Part of a small language model's weights: 10 heads of 64.
Each number is 200 + 40 x the weight over its row's rms, rounded and kept within 0 to 999. Layers, rows and columns count from 0. The size before them is the row's rms in percent of the matrix's.

# layer 9 attention output (transposed), 640x640, rms 0.0296, rows 386-426, columns 480-519
104,219,175,192,166,155,186,149,160,242,236,245,177,198,203,244,208,186,236,214,220,228,216,115,227,211,253,206,209,155,176,218,235,215,147,202,132,154,265,206,212
106,118,190,171,179,240,269,216,178,193,141,134,256,216,167,177,265,148,156,151,183,201,201,157,183,246,218,191,218,185,96,251,230,202,224,155,205,155,184,209,215
101,179,144,74,249,151,187,192,168,211,156,212,182,225,133,252,209,203,293,128,167,166,151,156,196,194,145,165,142,202,187,188,172,182,181,225,254,193,126,148,266
100,160,105,229,232,250,268,290,206,199,267,257,188,280,228,222,241,235,204,255,231,171,190,166,183,228,209,204,234,203,169,162,258,209,252,221,218,218,231,89,210
098,152,210,219,149,212,176,221,247,183,198,189,181,220,247,205,209,145,227,245,209,266,183,191,152,203,207,156,205,246,168,209,161,174,197,219,142,126,241,193,200
114,267,164,253,216,273,198,294,201,218,214,162,248,183,243,146,198,209,244,167,169,212,153,192,224,200,163,194,169,141,246,203,240,109,192,259,193,170,269,173,169
102,229,176,205,128,279,193,176,189,237,177,213,222,182,206,161,221,208,214,228,189,188,210,234,174,164,216,240,203,191,231,295,196,185,214,269,122,201,213,190,148
103,235,231,186,217,204,227,135,168,235,164,206,216,224,233,210,224,235,244,183,180,163,260,125,144,151,229,300,222,146,213,228,263,177,216,227,216,154,217,270,187
097,212,199,224,212,209,216,229,277,214,274,131,199,159,261,241,177,200,228,231,226,241,203,155,263,167,191,198,189,254,185,129,201,191,247,246,265,244,194,139,211
105,268,182,291,223,164,194,154,255,175,185,167,147,263,281,212,230,234,173,158,166,244,223,185,199,211,202,189,253,264,140,169,223,149,148,171,188,120,242,154,222
100,182,229,197,218,210,197,187,153,129,161,223,217,182,130,167,272,193,206,187,203,290,188,202,196,240,111,138,124,156,248,177,208,173,170,280,183,231,247,229,219
099,199,160,212,225,211,161,137,212,214,200,193,257,200,265,187,211,216,250,269,228,201,148,210,211,193,208,178,217,180,176,106,260,159,143,134,156,195,141,187,191
096,218,176,174,176,217,188,205,200,195,152,146,205,239,171,226,190,283,205,219,198,218,173,203,256,243,274,219,174,153,203,210,154,275,182,266,163,227,188,212,250
106,277,209,231,202,188,236,181,258,204,238,194,175,200,176,216,191,196,212,145,250,219,224,176,228,149,178,136,224,204,241,177,228,190,185,172,160,256,109,205,216
099,192,172,166,262,201,139,277,216,209,140,252,120,120,202,163,162,309,166,182,155,152,285,227,194,236,248,132,207,246,245,205,182,211,196,214,213,216,185,241,204
100,202,237,180,192,248,216,192,236,194,179,201,202,208,181,137,217,204,160,147,184,168,204,246,207,181,194,263,158,192,176,235,265,210,229,210,151,201,264,238,182
107,220,271,191,214,153,208,205,241,181,158,148,146,131,249,159,229,145,177,189,219,242,204,189,199,223,205,273,203,176,302,198,199,226,230,177,224,165,245,242,232
101,218,193,150,232,197,182,240,149,211,212,186,151,212,143,235,211,274,234,183,218,235,230,259,293,201,268,200,206,216,228,138,204,279,116,257,238,205,215,103,202
099,232,123,178,263,184,171,258,180,283,172,208,207,144,235,173,182,235,198,199,201,125,194,243,204,240,130,164,286,181,206,226,178,215,163,290,194,222,177,154,188
107,178,244,230,249,252,155,207,173,170,233,159,233,210,144,210,153,158,188,226,170,296,272,200,175,210,169,158,205,152,147,240,211,153,220,229,172,112,169,192,209
099,175,233,265,224,161,205,137,151,263,200,182,202,208,201,248,200,216,225,268,175,179,215,287,239,225,187,236,275,195,157,199,220,196,264,199,249,260,259,249,191
099,188,185,176,202,150,239,247,229,150,233,203,141,208,222,251,211,255,278,211,177,188,214,255,199,227,329,192,98,136,185,142,225,160,184,182,198,192,227,220,174
098,166,211,230,190,247,219,257,167,225,248,153,216,241,170,189,208,129,211,161,214,188,159,250,113,247,245,283,105,184,175,183,114,155,264,172,177,184,225,254,235
104,212,214,246,274,169,220,202,219,179,161,179,190,158,318,202,211,186,216,216,172,228,156,261,215,230,171,194,242,233,135,273,191,133,209,164,283,190,286,195,211
105,165,185,105,182,183,236,221,118,113,277,156,221,168,175,213,256,214,193,195,217,206,132,218,256,217,208,241,259,203,213,241,178,61,211,185,231,254,179,245,232
099,210,233,170,353,207,192,192,184,209,205,162,192,153,172,202,153,165,251,252,228,243,243,265,213,183,253,158,187,169,161,162,178,160,207,247,221,211,217,277,255
101,108,225,243,132,178,284,259,194,194,169,174,198,240,212,113,156,178,203,185,273,256,167,158,267,162,255,127,182,163,212,218,136,200,182,262,139,163,259,178,197
103,224,187,309,189,162,184,221,228,228,240,210,197,208,136,194,181,208,203,271,213,180,208,173,251,241,200,202,208,182,142,186,184,176,169,150,153,213,184,182,219
101,262,183,179,245,246,274,136,130,131,222,166,199,274,227,234,149,192,186,201,247,218,176,183,163,166,228,247,202,201,168,121,220,216,186,223,291,171,196,243,194
099,198,250,164,172,272,206,192,222,245,195,254,168,144,164,187,240,272,187,172,208,173,164,169,203,204,204,188,306,220,195,173,188,279,220,229,189,180,223,207,234
105,144,296,208,163,186,190,175,192,166,184,257,231,246,156,124,215,233,184,139,208,176,193,154,237,234,206,255,145,135,141,216,177,264,194,245,229,192,174,227,206
104,214,161,162,238,169,237,160,221,193,182,232,147,208,203,203,182,149,160,304,190,184,260,180,202,190,216,169,231,249,222,202,204,244,232,177,150,218,160,234,182
103,212,184,264,143,285,165,182,202,142,229,190,176,209,201,220,207,174,209,207,185,174,262,250,216,160,119,171,165,222,234,181,216,203,182,237,249,151,206,260,259
102,223,234,162,219,196,186,170,182,223,178,197,257,252,163,163,199,214,232,127,215,124,201,162,216,237,126,158,103,284,247,288,157,164,226,127,191,191,170,117,178
102,134,118,185,141,147,196,180,245,226,191,208,172,135,221,136,155,226,255,210,245,194,139,200,255,223,246,211,214,209,167,205,213,174,229,143,130,276,195,217,237
104,141,246,210,217,205,253,284,184,176,201,156,278,118,215,220,270,211,255,216,219,167,179,213,195,296,196,189,200,146,169,161,190,244,157,230,219,227,177,179,224
101,140,188,206,163,208,224,215,204,183,194,145,163,161,209,214,133,218,127,233,203,178,131,167,146,132,202,168,252,226,163,252,196,153,128,239,217,190,231,260,274
100,172,227,183,189,148,178,147,187,216,159,201,228,207,210,178,145,172,170,196,186,187,149,201,135,250,189,183,235,143,220,149,193,185,178,249,154,188,230,184,183
105,135,168,235,182,265,174,151,225,237,212,205,252,121,224,162,127,208,228,223,185,143,222,224,265,232,226,218,227,190,273,144,152,168,271,220,265,163,265,252,182
099,149,239,223,180,188,221,139,141,282,176,123,254,228,176,153,261,157,194,192,217,228,162,286,221,209,171,257,182,221,249,174,194,162,219,270,199,258,224,151,266
102,184,215,183,235,206,225,183,200,200,173,275,249,152,231,153,158,163,161,135,246,237,143,201,229,238,150,263,238,241,239,208,234,134,213,189,226,202,157,203,225
# layer 9 attention value, 640x640, rms 0.0305, rows 387-426, columns 480-519
104,245,222,241,180,201,173,185,184,156,210,224,236,168,204,276,274,178,233,189,230,188,146,228,185,230,141,145,300,188,171,255,171,166,213,142,229,158,220,160,184
102,166,218,141,219,121,222,212,191,211,185,223,247,212,146,202,215,251,253,209,261,180,227,164,184,205,215,162,219,246,161,242,151,151,247,236,94,173,161,191,220
104,217,183,233,221,226,219,188,177,196,240,158,251,173,292,227,182,173,140,174,158,249,119,184,220,234,190,231,246,189,256,162,182,192,189,144,185,226,161,233,171
101,145,127,217,112,263,267,243,162,175,173,145,204,118,240,193,230,187,157,214,169,201,160,185,183,233,202,172,207,144,194,171,219,110,181,162,188,173,254,148,227
109,199,237,284,263,199,178,233,162,243,180,171,186,221,239,206,257,208,264,278,174,166,228,295,175,213,186,262,145,244,228,175,185,266,174,248,335,140,244,151,218
101,160,202,292,209,181,290,198,194,185,216,144,98,216,265,236,212,181,196,125,170,206,260,179,216,185,224,193,212,169,208,225,174,215,206,143,220,180,248,253,252
103,192,211,195,254,228,244,177,250,229,195,208,144,164,231,208,230,262,205,229,219,238,207,125,151,213,225,163,265,209,229,179,131,200,187,215,202,164,183,215,189
102,211,184,202,281,162,121,189,198,137,249,148,265,223,199,259,151,248,210,118,216,236,161,201,229,196,165,172,210,203,201,239,190,213,209,168,176,197,185,177,207
102,302,238,160,188,215,219,225,180,220,263,189,192,224,231,170,200,142,178,225,152,252,210,170,261,177,224,295,152,253,204,189,129,133,172,249,241,204,214,205,206
100,219,204,187,266,197,229,145,134,176,132,219,261,250,227,242,224,257,238,195,201,164,163,151,119,144,170,252,192,236,202,244,247,108,152,130,166,189,282,210,187
103,170,240,181,167,233,118,166,217,166,163,229,191,281,214,185,196,210,224,206,192,150,238,227,185,237,126,224,222,257,214,172,207,187,254,139,169,273,190,242,273
100,133,228,216,148,205,216,199,209,252,149,207,205,152,219,144,211,129,226,249,197,202,129,187,240,235,175,175,185,186,209,169,244,215,182,213,215,193,231,246,134
106,242,183,141,128,238,193,129,208,245,189,167,273,229,221,211,249,249,195,146,217,269,179,254,292,122,191,297,252,237,284,233,225,245,201,211,240,160,153,188,261
101,147,276,229,205,201,206,227,174,245,134,235,198,279,190,153,184,185,255,214,187,271,169,200,173,203,201,193,146,285,202,171,190,179,233,175,181,250,197,148,140
098,225,200,159,231,240,136,92,141,250,191,209,164,193,220,198,234,120,230,291,163,214,233,219,193,125,196,204,220,161,194,242,236,219,282,208,176,152,233,237,167
109,196,178,143,128,225,203,209,209,235,190,202,154,219,177,250,167,275,243,142,165,185,160,218,160,230,190,231,159,170,110,162,256,187,230,254,254,190,216,179,161
100,233,209,252,176,307,245,160,240,166,208,209,220,207,150,202,175,206,232,158,192,218,215,187,238,198,225,257,213,232,155,185,179,176,203,155,259,218,202,177,154
097,151,161,224,223,211,268,229,188,219,151,300,176,120,206,252,227,152,209,190,236,298,204,195,212,193,295,188,138,206,243,218,191,156,139,165,142,198,202,222,214
103,118,205,173,133,178,189,208,139,220,191,180,163,168,159,238,290,185,170,178,155,196,205,258,168,209,242,193,181,201,224,246,157,230,171,160,191,239,259,211,156
097,246,170,187,195,269,136,160,203,261,181,195,166,202,195,221,152,175,156,179,167,252,112,244,222,188,202,189,198,252,195,254,178,189,118,168,160,180,231,240,232
107,207,226,233,228,276,237,213,239,212,183,317,155,144,225,145,210,244,200,177,137,196,189,248,170,139,199,221,218,193,231,239,228,244,229,215,210,136,229,277,199
096,226,232,200,193,216,174,193,213,238,243,228,172,177,232,244,141,235,232,188,203,235,133,201,185,201,191,280,181,182,289,183,206,187,168,230,191,176,207,159,262
102,192,210,187,188,194,165,140,197,231,145,255,231,205,253,179,233,190,97,196,225,145,194,142,173,238,88,156,251,217,185,205,233,157,195,216,189,228,216,267,213
105,257,162,191,156,204,115,256,125,257,187,222,297,234,178,160,207,234,237,200,203,248,189,243,165,233,176,265,185,208,205,155,184,203,221,180,203,252,160,281,168
098,256,199,247,149,250,252,207,135,162,203,167,199,179,241,175,206,156,149,160,201,218,164,213,114,180,188,204,169,203,192,210,220,242,223,220,161,236,174,177,172
100,246,192,168,199,212,152,189,201,214,196,158,164,164,187,202,218,192,160,142,239,256,216,90,142,187,204,178,151,229,150,136,148,233,242,270,111,177,271,227,208
103,230,204,174,161,236,167,227,208,232,239,217,308,132,146,189,278,144,186,187,198,167,154,176,188,217,177,151,238,213,217,205,237,143,233,158,194,280,221,164,220
099,241,198,201,207,203,237,165,214,170,192,203,182,175,241,235,192,214,157,228,98,218,159,262,176,149,220,160,270,237,115,260,144,231,229,155,264,178,118,252,206
099,217,219,130,222,185,210,163,206,214,185,190,188,225,173,181,159,187,284,205,208,278,242,204,211,228,124,245,234,180,159,283,165,148,127,194,201,187,199,164,209
102,218,231,269,242,203,146,131,134,126,233,211,235,247,281,131,234,193,211,196,238,236,182,220,149,182,200,250,240,219,216,183,217,166,260,142,300,178,269,195,235
105,185,166,253,142,234,224,125,171,126,198,125,224,149,235,177,189,158,177,296,210,184,140,213,86,213,191,221,213,233,202,179,184,234,190,193,108,163,144,164,179
108,175,149,168,180,179,197,143,129,182,172,239,263,225,213,145,178,178,139,290,196,174,142,267,210,180,204,309,191,141,204,155,200,199,175,242,229,171,251,139,274
105,197,225,193,200,160,246,156,150,222,124,245,122,130,183,160,164,88,250,217,205,255,191,275,132,211,270,227,197,250,145,254,280,136,213,189,220,209,161,94,188
104,238,183,292,162,214,265,185,212,230,222,200,189,152,190,258,212,232,252,171,231,229,185,278,142,210,233,224,190,179,229,227,142,200,191,199,201,222,209,243,157
104,243,189,179,214,208,87,230,197,191,250,266,259,192,242,228,197,279,208,207,189,143,189,194,154,186,254,189,184,322,216,228,218,160,151,170,183,162,162,216,202
099,137,190,172,232,241,278,212,213,189,258,159,256,227,228,233,186,235,223,194,229,203,101,228,230,146,217,283,270,228,199,219,175,167,231,258,220,294,140,305,97
103,148,242,215,176,252,200,226,259,188,202,116,162,222,210,248,152,197,176,185,157,229,262,153,195,183,170,226,164,170,256,226,268,191,176,200,234,244,194,179,149
106,212,264,209,225,138,230,148,212,160,130,205,139,202,196,147,168,158,217,174,168,259,265,162,157,264,205,163,176,229,190,214,214,161,240,196,228,161,175,221,265
100,140,198,218,140,208,152,214,194,191,134,131,151,227,245,220,233,191,224,199,128,224,205,205,210,260,253,143,172,236,131,212,185,236,198,227,200,206,131,197,136
104,185,204,236,210,239,272,211,213,161,301,225,215,142,200,191,231,238,180,228,136,163,209,242,179,232,218,175,225,209,160,275,195,177,206,149,203,167,181,135,190